Weights of a small GPT-style language model, trained from scratch on English Wikipedia: 5.64M parameters, 8466 steps.
Each number is 128 + 24 x the weight over its row's rms, rounded and kept within 0 to 255. Layers, rows and columns count from 0. The size above them is the row's rms in percent of the matrix's.

# layer 6 attention query, 128x160, rms 0.0848, rows 14-27,77-91, columns 0-159
size [ 92  92  90 100  89  90  95  95  84  91  93 101  93 100 106 107 102 114 108 113 112 119  99 114 111 113 111 111 103]
[[150 129 133  68 148 115 110 155 139 141 122 105 162 149 133 139 112 126 124 138 123 109 161 124 170 127 134 160 156  95 161 182  99  79 114 118 102 163 119 120  97 134 117 119 106 140 109 137 125 140 129  98 122 100 114 147  98 111 136 103  99 121  94 127 120 124  95 144  87 111 117 161 170 144 102 122 113 103 151 127 157 134 142 155  70 100 159 127 114  97 109 146 126 113  91 147 144  95  93 125 142 119 118 135 138 176 158 155 133  93 113 125 127  77 104 122 131 120 143 108 114 169 125 150 167 109 119  85 135 130 106 148 136 116 120  79 101 141 153  78 161 121  91 143 145 119 133  95 118 115 132 140 136 125 172 171  97 107 170  85]
 [129 131 144 168 131 132 128 178  92  74 138 115 134 171 132 103 114 152 109  80 115 158  96  98 127 165 112 151  96 118  59 177 128 138 112 108 104 103 122 146 121  89 153 133 126  96 137  89 126 108  82 156 173 143 177 146 115 139 136 148 163 143 126  98 128 167 103 155 101 133 116  90 124 132 116 177  96  94 129 107 176 120 145 118 120 144 133 143 146 170 143 139 141 146 158 130 158 121 132 132 128 138 124 134 149  84 159 122 152 121 142 139 147 172 150 128 117 113 108  91 166 160 156 145 151 115 116 129 135 133 118 109 135 119 113 135 133 110 122 166 119 145 127 113 133 161 118  73 136 127 118 145 154 138  77  95 126 137 120 111]
 [144 101 164 134 114 106 166 125  84 158  99 146 125 111 119 157 104 170 146 134 106 173 135 175 148 130 101 109  88 130 115 159 138 174 116 118 136  99 129 156 136 120 118 178  94 178 144 130 138 128 122 131 175 130 133  90 106 135 112 150 126  91 133 116 151  80 157 156 138 142 187  94 138 120 114 116  88  98 106 124 102 141 103 167 125 142 113 125 140 119 128 140 149 132 132 129 132 153 141 106 100 101  95 135 164 130  73 127 112 146  86 134 119 167 109 129 105 154 155 133 165 116 140 135 118 137 134 101 125 183 111 142 131 153 107 140 107  92 179 139 112 108 146 100 108 140  79 137 125 153  96 113 128  96 160 107 121 138 105 138]
 [129 169 132 157 157 107 115 104 108 118 109 112 165 110 107 132 126 115 143 128 134 149 172 128 172 125 142 159 116  81 124 157 156 150 106  83 147 112 151 142 120 148 121 144 130 113 112 134 107  96 113 140 143 150 156 111 144 153  80 147 139 109 107 117  94 119  96  76 105  90  82 138  81  98 149 127 130 151 150 147 124  99 178 179 125 120 172 163 168 105 126 153 112 137 132 110 130  85 134 149 128 101 146 107 150 142 148 134 135 129 142 112 165 117 108  74 135  96  93 122 116 122  95 113 160 121 141 122 146 138  93 134 143 147 138 157 136 140 100 138  90 108 102 143 101 119 129 122  79 118 147 141 117 120 123 180  92  99 162  93]
 [142 107 113 153 167 145 127  94  98 127 146 111 157 154 103 156  92 158 122 126  99 141 120 126 122 131 120 177  86 132 102 109  75 178 126 124 151 125 145 158 146 155 155 138 152 142 108 129 163 178 116  75 133 129 147 119 131 130 136 125 140 160 160 136 135 133 144  85 102 128 164 154 121 148 121 120 151 162  58 165 142 164 115 105  93 142  96 108 118 134 145 129  96 108 164 127 156 143 108 155 101 117 107  88 113  91 129 162 144 102 158 133 137 110 112 126 105 159 116 104 103  90 169 121 135 154 119 172 158 106 119 144 173 146 141 147 160 153 156 105 112 143 125 146 155 110 123 147 116 127 108  88 118 134 124 113 167 147 107 120]
 [145 113 159 113 127 153 114 112  43 115 160 168 131 163 144 159 136 173 122 104 131  79 134 119 170 109 126 149 175 148 121 130 152 142 168 142 119  90 115 134 138 144 108 131 117 164 157 174 112 134  92 101 113 137 125 124 141 142  86 156  70  97 138 148  91 130 105 119 115 132 117 120 144 124 119 115 152 162  94 120 122 139  96 156 121 150 105 117  97 128 117 100 123 171 141 106 117 172 158 128 157  93 109 129 128 133 129 174 102 106 115 152  99 120 121 116 140 143 108 148 156 143 108 126 148 152 141  90  79 106 159 131  96 122 149 123 160 155 105 156 139 137  95 123 146 115 118  94 140 128 157 140 138 134 132 125 110 194 126 116]
 [137 150 161 159 120 133 120 113 176 143 118 139 140 153 151 126  96 124 101 131 165 116  98 130  94 129 152 131  76 156 163 144 132 124 120 138 162 138 113 116 141 108 167  99 109 107 132 151 148  96 131 118  88 136 175 128 126 148 173 152 109 102  99 139 136 130 114  82 118 163 119  76 159 159 118 119 113 104 139  86 155 160  82 145 106  96 143 119 145 143 124 116 117 135  70  92 127 115 130 105 125 139 135 100 135 135 111 105 128 112 142 118 143 101 132 169 119 152 115 167 122 126 149 155 152 133 116 113  87 160 131 183 137 108 119 102 105 107 121  91 127  85 117 130 100  75 132  86 104 136 148 126 161 115 167 124 153  72 155 129]
 [138 124 113 117  94 131 154 128 134 153 129 119 119 112 123 115 105 113 137  94 114 104 144 105  87 151 111 164 109 132 100 128 178 134 161 157 147 109 162 153 129 145  83 105  99 139 145 109 154 122 141 133 116 123 130  75 113 157 159  58 146 145  66 105 130 133 153 121  98 117 133  95  97 118 107 145  74 122 112 184 124 119 117 117 148  86  96 144  82 168 122 132 116  71 154 146 133 140 121 100 136 128 147 136 148 113 146 103 159 163 144  69 132 127 136 115 141 109 146  99 154 132 116 112 130 155 101  98 100 123 131 167 132 130 136 149 166 129 114 132 155 147 126 130 125 106 102 177 103  89 124 113 166 110 126 111 135  88 121 132]
 [114 132 132 131 130 147 129 135  59 137 135 152 116 179 147 154 145 142 106 139 169 134 103 129 109 121 120 136 111 115 140 107 117 113 149 141 148 101 128  87 125 171 147 136 160 125 157 139 113 112 107 100 114 140 100 109 150 100 136 148 159 105 135 141 104 113 135 123 110 171 115 102 168 142 125 110 151 115 112  95 104  98 147 134 162 121 121 112 127 148 141 120 124 158 132 102 138 138 114  90 103 129 170 110 110  90 135 118 121 131 126 143 196 123 162  77 108 136 133 120 127 163 134 140 107 149 149 176  93 122 185 156 152  86 107 114 146 148 147 100 136 105 135 151 163 118 123 122  94  81 129 148  42 104 121 142  76 118 103 123]
 [ 90 143 147 110 113 145 130 110  89 113 178 143 137 112  96 137 112 143  93 167 110 144  96 101 133 141 162 113 149 144 103 122 177 110 119 160 147 115 132 125  90 162 109 128 111 171 139 152 157 146 126 120 117 126 132  99 113 130 114 167  96 111 103  89 138 157 124 108 114 146  99 104 174 102 138 146 152 142 130 113 124 144 144 102 162 138 141  91  90 103  79 110 112 149 126 157 120 181 139 154 113 140 124  68 113 158 144 109 116 132 127 150  96 126 137 170 139 156 122 135 135 139 134 116 133 167 122 144 173 118 107 175  91 150 107 126  99 119 133 144  94 110 145 129 130 126 102 101 147 159 152 138 110 186 144 161 151  71 145 134]
 [120 147 161 130 180 171 120 133 140 115 113  93 100 141 141 179 185 186 100 139 157 116 149  95 113 114 119  83  91 115 130 111 133 129 144 115 106 143 121 112 113 110 112 133 140 120 137 114 102 145 113 134 120 147 112 127 116 144 156 113 129 135 157 120 126  86 167 136  98 157 157 153 127 140 114  91 111 126 109  96 125 125 140 139  84 114 166 175  98 131  83 148 153 145  72 106 120 122 157 152 153 115 123 139 147 111 134 166 147 108 154 146 175 135 152 111 112 154 106 116 160 148 106 121 123 127 147 107 115 138 109 130 138 164 122 149 162 126 157 119 125 153 128 166 133  66 138 108 162 118 131 143 114 163 117 162  72 167 102 159]
 [166 112 123 114 136 132 136 171  90 123 113 140  96 126 128 152 139 119 144 159 137 131 116 145 139  95 156 124 127  97 152 145 150  90  65  72 116 105 166 137 143 107 104 171 190 100 171  80 108 110  90 135 160 101 150 144 153 116 118 124 125 136 109 101 157 119 134 145 153 111 101  91  79 156 149 104 173 154 117 145 130 114 152 161 114 106 109 128 144 130 123 166 111 120  99  99 117 140 123 138 140 125 183 133 139 110 144 153 114 159 136 142  93 148  95  99 126 122 138 139 164  93 103 123 130 141 106 137 106 127 107 129  97 127 141 156 134 130 143 148 130 155 115  96 150 127 109 142 152 125 128 107 142 155 184  65 138 129 123  93]
 [112  91 112 112 166 115 121 112 131 171 131 114 111 116  90  95  92 190 117  90 132 112 159 154 139  98 103 122 134  83 107 151 120 156 117  93 132 102  80 106 132 126 175 127 130  97 152 116 131  88 134 124 121 124 167 120 110 109 126  99 147 136 100 138 105 147 176 148  95 126 107 180 109  90 143 153 104  89 147 187 113 134 126 121 127 119 103 118 150 123 108 107 108 141 121 157 113 126 178 145 153  93 145 150 160 157 103 117 152 124 127 102 159 120 159 154 120 128 171 103 130 161 125 114 126 105 118 155 178 146 116 119 124 132 175 120 114 148 109 114 100 113 131 118 159 112 122 152 120 127 123 136  79 168 119 155 132 109 162 124]
 [159 119 157 118 109 132 127 127 156 167 137 123 103 133 122 101 120 137 139 167 111 155 113 146 144 161 104 122 119  93 122 129  97 149 161 175 127 111  74 140 141 137 198 127 142 155 160  92 131 100 147 154 116 103 129  92  84 145 141 114 133 129 136 128 106 156 140 124 122 107 115 136 115 161 138 132 109 115 159  98 113 101 117 137 163  80 112 110 159 103 126 130 108 120 115 126 125  94 135 151  96 166 113 120 111 157 155 117 129 178 158 152 164 133 102 113  83 116 119 134 160 129 178 150 126 148 135 114 148 155 135 168  85 137 139 154 131 177 107 150 146 125 112 147 100 124 166 135 131 123 107 151 213 147 138 147 171 145 146 120]
 [101 133 162 141  94  80 135 128 101  75 134 147 111  93 115 161 142 130 137 109 138 102 107 156 135 118 149 132 105 126 114 136 110 120 138 120 144 120 142 143 114 112 128 134 136 131 111 167 130 144 143  98 132 126 148 175  88 134 156 132 131 191 152 133 111 118 121  86 111 155  94 170  98 103 118 119  84 133 156 151 125 174  91 133 191 132 172  88 152  99 147 107 111 148 136  79 147 121 160 145 121 105 163 127 172 143 153 109 138 122 166 164 129 126 111 149 116 112 122 117 139 105 120 104 134 137 136 118 135 127 140 115 176 116  95 175 110 138 164 108 134 107 104 128  84 139 145 100  73 139 125 150 125 146 131 154 170 143 166 104]
 [118 150 109 153 143 162 106 150 139  79 138 128  71 175  75 121 132  94  67  98 167 118 120  68 147 163 143 101 107 102 105 134  87 163 117 116 116 147 117 126 164 148 135 146 163 108 114 125 158 164 158 125 134 113 140  98 111 112  97 127 148 150 148 125 113 142 157 166 116  77 148 151 139 153 111 139 143 171 120 164 135 116  72 111 134 107  95 146  84 153 159 116 112 122 107 119 102 118 181 127 118 155 119 159 118 159 104 118 140 115 147 132 156 139 141 135 121 144 153 117 124 154 131 110 121 127 152 134 139 106 138 104 114 114 147 155 134 141 106 134 125 167 116 135 116 101 119 129 178 132 157 117  95 169 127 112 139 101 151 139]
 [140 134  96 143 131 117 138 124 176  73  69 145 114 116  92 140  87 131 124 165 101 143  97 136 122 136 158 141  96 136 109 115  96 167  97 133 122 118 156 138 128  87 143 149 198 134 197 156 154 116 141 123 139 116 105 145 142 154 104 144 148 142  85 113 136 103 153 121 135 104 124 136 107 107 125 127 124 149  97  95 130 140 172 133 127 106 211 116 116 149 137 137  95 125 144 113 153 154 143 110 122 152 152 112 140 115 141 159 121 151 124 107 151 129 132 103 170 126 117 130 151  80 137 119 129  92 149 132  90 128 173 116 150 128 108 103 133 140 171  99 131 139  92 162 146 102 128 126 133 109 139 154 110 122 158 160 118  94 115 103]
 [ 68 149 112 115 121 134 141 103 109 123 158 161 123 115 139 123 119 127  95 125 154 149 129 110 110  96 149 150 173 105 122 131 117  92 178 114 146 104 165 154 160 146 114 143 141 106 149 139 122 154 107 154 122 118 105 130 105 155 147 108  98 115 165 110 135 148 135 150 137  87 143 128 122 157 102 149 134 105  96 151 137 124 160 135 179 124 101 105 122  99 142  89  75 133 124  68  99 112 134 134 147 124  85  98 131 118 119 145  78 116 161 162 110  90 106 140 167 165 131 127 119 124 130 169 135 121 149 111 145  88 160  99 137 121 170 123 126 173 164 102 131 101 100 146 168 126 150 124 144 111 134  94 152 141 156  88 132 119 147 166]
 [ 81 105 132 123 117 131 131 121 138 148 116 101 104 119 101 129 163 149 128  96 123 176 114 111  74 115 133 110 112 103 144 125 135 109 145  97 118 152 156 140 112 177 135 141 124 111 115 102 131 114 118 164 157 140 132 133 122 127 127  75 128 159 106 150 110 108 136 142  89 142 131 138 155 135 115 124 141 128 168  96 133 142 155 146 113 144 104 144 130 106 126 145 157 124 125 121  86 181 171 106 137  93 174 132 102 116 100 145 115 107 129 140 181 117 136 136 165 136 146  72 124 117 158 118  88 169 148 153 170 126 165 113 131 120 163 109 140  90 146 138  92  89 176 136 143 141 126 153 141  72 166 117 170 135  92 118 106 111 169 103]
 [ 97  78 103 165 150 110 114 140 101 147 137 140 110 106 121 128 134  93 134 115 161  95 105  99  88 131 106 155  96 124  85 113 125 101 135 120 119 125  79 160 148 145 128 172 134  95 141 123 134 126 139 149 127 134 199 152 154 137 124 123 157 143  94 130 190 123 114 125 129 128 141 117 166 132 126 110 157 134 112 118 140 148 183 143  91 135 110 106 168 170 152  94  82 125 119  99 101 178 122  89 119 151 152 136 109 123 127 144 127 120 135  95  96 122 115 135 143 114 140  81 118 125 125 150 164 142 129 118 131 180 152 161 176 145 162 142  87 150 145 137 151 112  93 114 147 112 109 116  98 134 132 132  86 125 113  99 114 128 125  92]
 [153 163 145 115 130 108 152 135 140 166  95 145 135 109 136  92 141 123 146 162  93 155 132 106 132  84  94 136 136 107 134 122 134 118 102 115 134 140 104 105 115  90 106 136 169 174 150 123 131 139 146 116 130 118 111 144 162 153 110 134 107  85 160 123 111 135 162 118 132 200 147 144  84  90 136  96 117 153 114 111  99 121 105 134 109 133 148 113 127  86  98 102 120 122 127 104 136 144 120  98 141 145 155 156  71  94 141 141 114 150 126 158 119 129 101 137 177 179 103 163 144 122 138 168 158 118 102  94 143 122 163 156  77 146 149 115 127 141 119 170 143  95 115 102 128 106 107 146 144 153 112 137 139 140 135 157 103 165 133  71]
 [138 128 143 164 141 140 147 139 129 134 158 145  81  91 122 153 145 100 115 124 145 135 126  99  90 110 122 145 100  80 116 135 106  82 140 131 112 141 107 130 131 121  90 145  78 119 130 134 130 102 121 147 146 121 135 141 117 143 126 138 207  85 158  89 102 112  81 139 150 109 148 157 138 124 128 156 154 134 120  92 139 144 140 185 165  88 146 142 118 115 128  98 117 118 105  92 107 148 124 116 115 137 123 159 150 130 133 135 156  79 139 145 143 163  89 158 128 155 144 139 134 129 142 109 141 177 153 138 121 137 140 133 121 164 129 111 109 117 148 130 166 149  74 152  79 106 142  99 132 113 174 155  78 109 130 144  95 130  87 103]
 [103 112 106 140 135 175 178 169 134 107 131 144 144 142 127 161 145 118 102 148 114 162 113 140 134  83 140 143 115 124 145 130 133 156 135 126 126 129  88 114 169 125 130 126  92 145 186  77  48 120  96 115 149 149 181 143 102 121 129 129 129 114 136 141 136 143 122 171 127 126 135 153 124 164  99 177 139 134 113 106 124 116 129 122  87 144 125 107 168 155 145 189 147  91  87 133 150 116 135  98 117 114 117 121  97 140 158 118 143 138 138 118 152 134 154 149 140 160 116 151 141  99 129 138 101 125  89  88 135 161 184 100 152 124  93 112 132 127 111 120 130 107 126 122 141 100 147 143 124 111 190 132  94 131 130 143 151 109 161 143]
 [154 144  93 135 165 152 124 157 173 117  77 130 120 126 108 133  84 178 117 104 118 141 136 168 105 122 111  82 147  99 116 142 121 144 114 140 128 157 108 156 143 124 169  90 102 166 135 131 131 150 110 151 123 124 156 138 152 147 124 111  93 120 136 121 130  99 110 150 127 157 129 107 142 136  96 129 108 135 168 131 138  93 107 111 127 147 135 147 120 116 120 124 129 140 131 119  54 178 117 182 115 110 156 125  89 143 129 134 146 108 122 141 158 102 184 146 131 108 130 161  94 161 113 165 152 111 129 148 129  91 126 133  85 134 159 153 122 139 126 138 131 114  75 142 132 140  87  73 125 119 132 128 148 134 120 148 131 165 179 179]
 [113  97  73 153 128 174 123 211  91 112 168 159 145 101  77 152 114  54 123 135 143 101 155 139 132 129 135 100 122 102 154  84 151 133 146 144 155 105 161 145 143 128 130 105 144 115 111 129 108 124 130 120 138 143 180 129 127 152 164  68 116 162 123 121 121  64  87 136 100 120 108 134 122 142 150 119 140  89 110 123 158 163 160 120 128  97 107 163  96 103 163 134 139 100 133 133  98 136 125 103 137 125 134 100 136 121 117 121 159 164 126 124 130 124 134 130 121 109 151 113 129 147 154 116 110 161 156 113  98 125 106 114 130 105 105 123 123 147 152 149  94 147 154 118 115 147 123 157 125 144 142 182 149 144 109 115 137 136 141 112]
 [103 124 123  96  97  96 128 148 129 149 152 124 131 155 111  77  94  97 155  85 163 155 133  92 111  96 120 160  98 130 157 117 148 135 143 143 143  97 139 142 154  92 121 132  99 136 131 126 141 171 106 151 141 137 125  95 129  75 158 137  57 124  96 103  83 102 118 143 121 136 143 129 121 144 124 139 130 125 132  78 162 128 147 137 131 115 146 142  78 168 111 125 144  97 166 112 115 149 138 172 154 133 142 139 129 155 122  83 148 127 130 101 166 133 132 140 146 160 158 113 123 175 126 167 127 105 148  82 117 142 142 145 182 123  92 106 124  92 133 130 127 119 111 104 108 112 141 128 141 113 158 149 119 100 103 152 113  99 136 181]
 [128  94 128 107 104 143 117 116 149 130 150 134 143 143 104 124 124 126  94 113 154 133 109 172 124 175 102 153 153 103 115 153  78 151 130 138 115 100 104 151 114  98 109 121  85 132 122 172 145 153 131 122 138 156 142  88 154 156 116 135 105 157 120 124 138 163 121 177 135 186  91 132 133  79 166 134 141 120  98 159 105  97 144 159 122 107  87 132 112 110 145 171 114  99 130 105 106 143 130 161 149 125 137 139  91 159 147 144  88 110 126 129 132 115 160 130 104 104 114 136 142 109 114 168 135 163 150  99 138 109 136 168  72 122  42 157 111 130 136 105 114 140 147 126 111 124 122 129 105  99 159 118 107 140 111 149 128 147  88 105]
 [134 147 109 126 115 165 123 121 134 113  95 129 117 109 129 104 131 101 120 160 127 130 150 142 114 132 154 113 126 160 118 147  95  88 112 130 112  92 151 154 136 155  88 119  93 134 148 111 145 137 116 118 120 141 124 210 187 118 104 112 154 104 134 132 176 136 146 122 137 135 107 120 161 142 133 160  99 162 112  89 118 139 153  98 122 119 119 134 151 133  99 154 116 133  75  90 101 158  94 108 120 154 127 126  81 136 154  62 102 138 184 116 132  88 162 104 115 167 106 156 128 135 138  96 130 123 170 118 135 144 118 137  98 141 114 115 106 114 145  97 137 136 105 140 112  96 161 112 161 130 125 135 131 141 103 121 106 174  63 141]
 [120  91 149 129 107 112 130 126 138 146  73  94  84 146 141 118 135 135 118 111 126 146 148 140 129 132 114 122 105 121 133 146 146 108 137 112 187  88 103 157 136 133 138 132 148  99 140 113 130  83 152  95 109 119 125 134 120  84 137 122 115 111 147 118 124 112 169 119 124 104 101 160  93 138 154 165 113 154 120 113 152  98 109 154 117 119  75 190  94 139  88 102 133 110 155  82 164 146 167 127 156 144 120  86 125 117  96 150 138 148 146 118 160 144 121  68 131 102  83 152 142 156 150 108 167 109 164 103 166 156 149 128 123 131 118 136 127 152  93 171 172 146 120 127 156 137 105 117 114 174 122 109 171 128 124 135 139 115 137 111]]
# layer 6 attention key, 64x160, rms 0.0883, rows 13-26, columns 0-159
size [110  98 101 103 101  97 109 109 114 100  97 103 107  95]
[[136 160 145 159  89 155  92 117 139 111 117 142 132 125 124 143 135 129 142 135 206 155 121 102  80 147 159 133 132  75 129 108 175  90 103 161 136 164 120 149 130 132 147 115 159 127  85 133 155 111 135 144 137 152  73  98 121  98 132  96 143 136 145  91 188  86 172 134 147 132 105 155 167 161 170 139 101  97 121 114 125 127 114 111 147 114 117 140 133 144 121 119 126  92  96 143 131 152 142 135 108 162 163 179 127 167 119  95 144 140 128 136 119 132 146 118 109 106 120 128 122 135 158 159 166 141 118 130 154 168 115 117 101 100 125 144 105 168 134 142 165 130 103 141 109  98 129 110 124 116 133  97 170 131 104 114 159 128 105 114]
 [ 98 134 152 145 116 120 141 133 109 160 158 105 149 120 138 121 156 139  88  97 127  91  82 110 115 102 123 110 129 152 112  68 135  91 145 125 110 138 117 115 141 135 152 112 151 143  97 131  91 149 115 116 152 132 140 125 107 162 134 147 113 130 163 118 134 100 107 101  96 121 129 106 116 124 109 123  93 116 154 162  95 155 130 149 147 152 122 126 121 121 105 196 144 113 111 145 136 137  91 121 145 164 116  87 145  96 124 143 118 124 123  75 101  69 104 128 116 105  93 141 118 170 129 100  94 143 144 143 144 165 108 103 101  88 121 112 123 117 195 175 138 103 140 110 127 117  96  69 132 100 152 141 128 126  95 158  98  88 124 140]
 [ 93 161 114 138  99 151 123  99 127 124  73 139  71 122 149 111 115 154 140 134 110 112 114  95 121 119 138  93 136 106 116  97 129 111 143 132  92 142 120 140 172 107 174 116 153  92 101 137 166 159 105  99 102 140 137 100 129 119 131 128 173 156 133 124 136 144 102 157 142 133 141 150 144 101 158 114 172 105  98 117 130 127 113 152 141 110 105  91 142 112 102 130 179 167 145 134 115  99 160 123 116 154  95 147 122 158  97 138  99 127 167 124 135 167  94 132 119 100 104 110 149 111 126 146 117 128 139 129 132 146  87 107 131 178  88 100 106 134 108  77 112 146 134 121 172 152 107 155 128 155 179 112 138 157 126 117 148  97  99 180]
 [173 142 111 128 125 130 170 110 130  93 135 114 125 172 152 123  83 132 119 106 139 117  77 131 100 136 118 123 120 148 126 135  99 154 153  94 106 114 132 122 153 115 143 132  92 152 122 145  85 117 108 154 184 144 136  84 145  89 101 159  75 126 124 125 140 126 116 116 103 102  94 120 135 134  96 111 118  95 164  86 126 159 161  94 177 155 122 151 126 122 143 142 148 114 135 105 187 121 115 126 140 100 115 165 129 133 131 142 128 133 112 127 128 119  84 159 103  99 147 140 146 163  62 145 142 149 123 155 141  95 147 176  96 153 108  83 136 122 123 154 154 147 118 128 136  78 152 121 174 105 129 158 120 125 125 141 101 111 122 147]
 [148 113 148 158  84 134 152 126 134  87 107 106  83 136 127 137 109 115  96 143 147 103 120 161 146 147 141 171 126 124  93 125 125 115 116 116 125 127 136 154 129  66  99 133 132 166 136 146 115 156 114 132 134 158 138 155 136 137 154 116 181  89 124 148 108 129  96  80 123 222 152 117 137 119 146 173 145 152 104 150 150 152 108 157 134 121 161 103 120 162 111  97 134 103 114 140  96 117 114 158 158 132 167 131  97 152 144 155 120 121 112 134 131 133 103 161  73 115 109 132 140 117 124 124 131 131  74 106  94 138 154 147 150  69 121 101 142 138 125 130 151 137 130 125 104 133 152  99 117 131 137 130 141 102 148  97 176 154 128 162]
 [154 126 105 123 165 164 164 176 121  99 145 123 153 162 132  91 120 141 121 125 140 128 120 162  80 180 132 137 165 151 119 131 133 123 125  99 126 131 161 127 152 107 179 151 166 141 123 166 135 135 124 103 101  99 137 138 137 125 169  94 157 125 105 117 140 119 175 136 163  79 107 118 136  76 103  99 143  89  87 148 152  89 126 124 132  83 135 135 125 136 141 148 130 176 108 141 123  94 119 131 138 164 110 118 132 135 127 149 120 149  83 157 148 159 141 102 111 110 106 117  88 127  86 145 157 105 143 142 109 146 156  93 126 113 149 129 129 128 138 110 142 180 135 120 164 122 123 114 126 132  86 103 126  98 107 144 144  69 117 156]
 [137 114 109  90 113 100 123 170  94 140 172 180 121 129 108 136 101 110 152 142 115 101 110 123 169 139 123 151 148 117 121 105 123 169 117 142 145 146 119 106 165 145 123 108 122 128 178 173 104 132 130 120 169 113 125 149 125 156  99 123 126 134  89 127 119 126  83 106  90 124 160 125  97 129 119 132 123 104 122 110 103 139  81 110 125 119 140 178 124 118 116 154 114 106 153 159 170 151 106 122  87 117  72  98  77 117 114 136 120 124 144 119  94  87 137 148 133 131 150 143  67 119  59 119 105 141 138 118 157 107 117 135 148 100 101 118 160 126 184 114 124 125 129 143  96 160 133 139 109 133 132 100 141 157 111  82 156 103 125 136]
 [160 160 134 104 140 149 102 152 144 102 108 113 149 138 148  61 132 130 107 123  88 134 124 110 145 147 138  98 188 131 127 112 138  46 155 105 128 131 115 140 135 139 120 117 133 192 143 126 154 119 128  90 137  96 102 138 135 124 126 105  87 143 140 135  80 114 130 181 136 142 114 171  93 145 101 138 110 117  92 144 118 182 102 125 111 126 132 147 143 127 102 134 201 128 147 132 120 128 123 103 205 149 133 116 170 160 131 138 120 145 125 121 137 146 153 110 124 119 157 166 122 124 116 158 162 120 144 123 151 149 131 148 171 133 103 156 121 168 122  97 156 118 136 147 129 129 145  99  98 128 125 123 148 132 121 119 152 123 111 100]
 [139 136  90  95 120 168 149 131 135 160 158 134 162 134 147 140 135 113 132 146 158  89 137 123 171  98 139 138 139 140 114 144  96 134 116 118 124 171 107 136 144 190 125 111 131 134 142  98 105 157 133 137 148  97 135 196 167 141 103 132  87 136 141 140 124 138  95 149 125  87 147 130 101  97  98 134 136 143 131 139 114 147 129 133 122 142 109 138 100 120 108  93 165 162 102 161 188 149  80 146 179 141  85 175 128 114 131 161 105 130 107 115 127 141  86 129 127 145 109 100 108 137 113 122 128 173  87 140 125 104 192 136 147 100 123 130 142 131 141 114 140 132 149 117 115 160 132 157 150 105 118 135 132 155 117 111 176 171 140  99]
 [145 171 119 178 115 135 116 157 157 128 125  93 132 115 158 119 141 144 142 119 100 142  99 166 136 129 102 142 103 126 104 138  93 141 131 128 125  85 163 146 109 144  94 121 112 109 123 148 130 118 121 157  76 139 103 119 138  95 167  98 139 127 134  99  82 113 148  89  80 148 162 176 184 149 126 124 121 145 134 141 143 114 112 115 132 119 114 122 145 110 161 178 106 136 110 143 142 127 184 115 107 123 142 132 124 146 138 151 168 143 139 111 138 161  91 124 140 114 131 126 123 106 170 114 105  72 119 106 121 174  96 165 135  69 143 157 119 116 150 132 127 151 155 119 132 132  95 124 136 144 121 127 170 146 171 141 112  68 146 163]
 [172 109 158 106 107 139 117 106 105 129  73  89 160  79  89  79 128 161  89 124 134 114 124 117 143 110  70 128 171 104 105 131 112 114 147 142 141 164 108 120 131 159 138 118 146 101 126 101 132 104 124 133 150 110 135 122 120 139 134 107 152 141 118 160 199 106 151 123  96 142  84 106 158 140 133 134 176 115 137 142 112 104 128 131  75 116  88 162 147  92 139 123 129  84 119 133 111 107  73 120 152 150 166 128 113 110 121  99 122  94 122 113 139 110 138 101 149 143 125 111 103 127 122 143 133 162 160 116 150 150 132 169 100  70 104  96 137 123 131 109 151 140 152  90 127 110 126 117 181 133 126 126 129 105 140 124 115 143 145 116]
 [124  51 113 111 147  96  82 169 175 126 160 111 126 147  90  96 145 124 128 136 135 124  90 127 165 155 116 159 157 101 103 119 117 143 125 112 149 121  81  94 149 157 114 138 164 119 136 158 164 121 118 118 123 161  97 133 115 134 123  97 138 132 149 123 103 121  54 127 124 159 119 159 130 144 142 138 137 109 148 151 120 145 143 120 107 172 140 112 104 101 145 137 124  88 127 144  88 138  89  76 146 139 113 172 146 123 160 121 121 152 120 110 144 137 108  97 116 135 148 119 109 137 138  82  84 149 119 127 109  99 130 118 112  86 136  96 133 154 112 156 107 150 106  92 126 152  88 156 154 147 116 132 132  96 122 121 118  91 149  87]
 [ 80 116 148 115 128 110 121 143  92 164 118 129 129 133 127 151 116 112 154 164 104 120 143 156 153 158 159 159 121 148  95 103 118  83 112  99 117 122 158 133 191 151 147 177 142 108 113 132 138  80 160 115 162 112 131 132 181 140 139 141 110 133 118 118 153 135 136 115 141  84 119 113 127 122 170  89 151 137 137 142 129 142 131  83 142 119 147 151 145 132  89 125  94 113 140 153 127 138 129 113 191 110  96 132 125 114 128 156 116 125 148 127 149 111 106 172 127 182 131 149 195 130 107 101 100 146 124 137 149 119 126 149 178  98 133 116 128 120 105 163 114 120 141 124 147 135 163 130 111 125 132 161 117 154 119  92  97 162 192 150]
 [179 140 171 143 139  71 143 135 123 134 125 153  96 147 122 155 144 116 132 101 120 129  97 113 146 129 127 164 137 146 110 137 146 144 114 140  92 175 184 105 113 153 139 128  98 111 124 146 115 118 140 118  81 132  90 132 106 160 141 137 109 154 128 147 124  90 161 177 103 141 117 133 122  48 123 126 135 149 118 153 118 131 126 156 106 158 135 158 138 118  91 138 111 136 124 174 130 115 154 161 118 121 131 127 173 129 138 122  86 134 141 147 132 156 129 111  95 132 128 138 173 128 136 127 138 116 100 153  74 156 105 180 154 165 164 118 130 114 106  81 139 127  84 172 111 154 161  84 127 137 130 148 128 142 161 160 155 130 129 131]]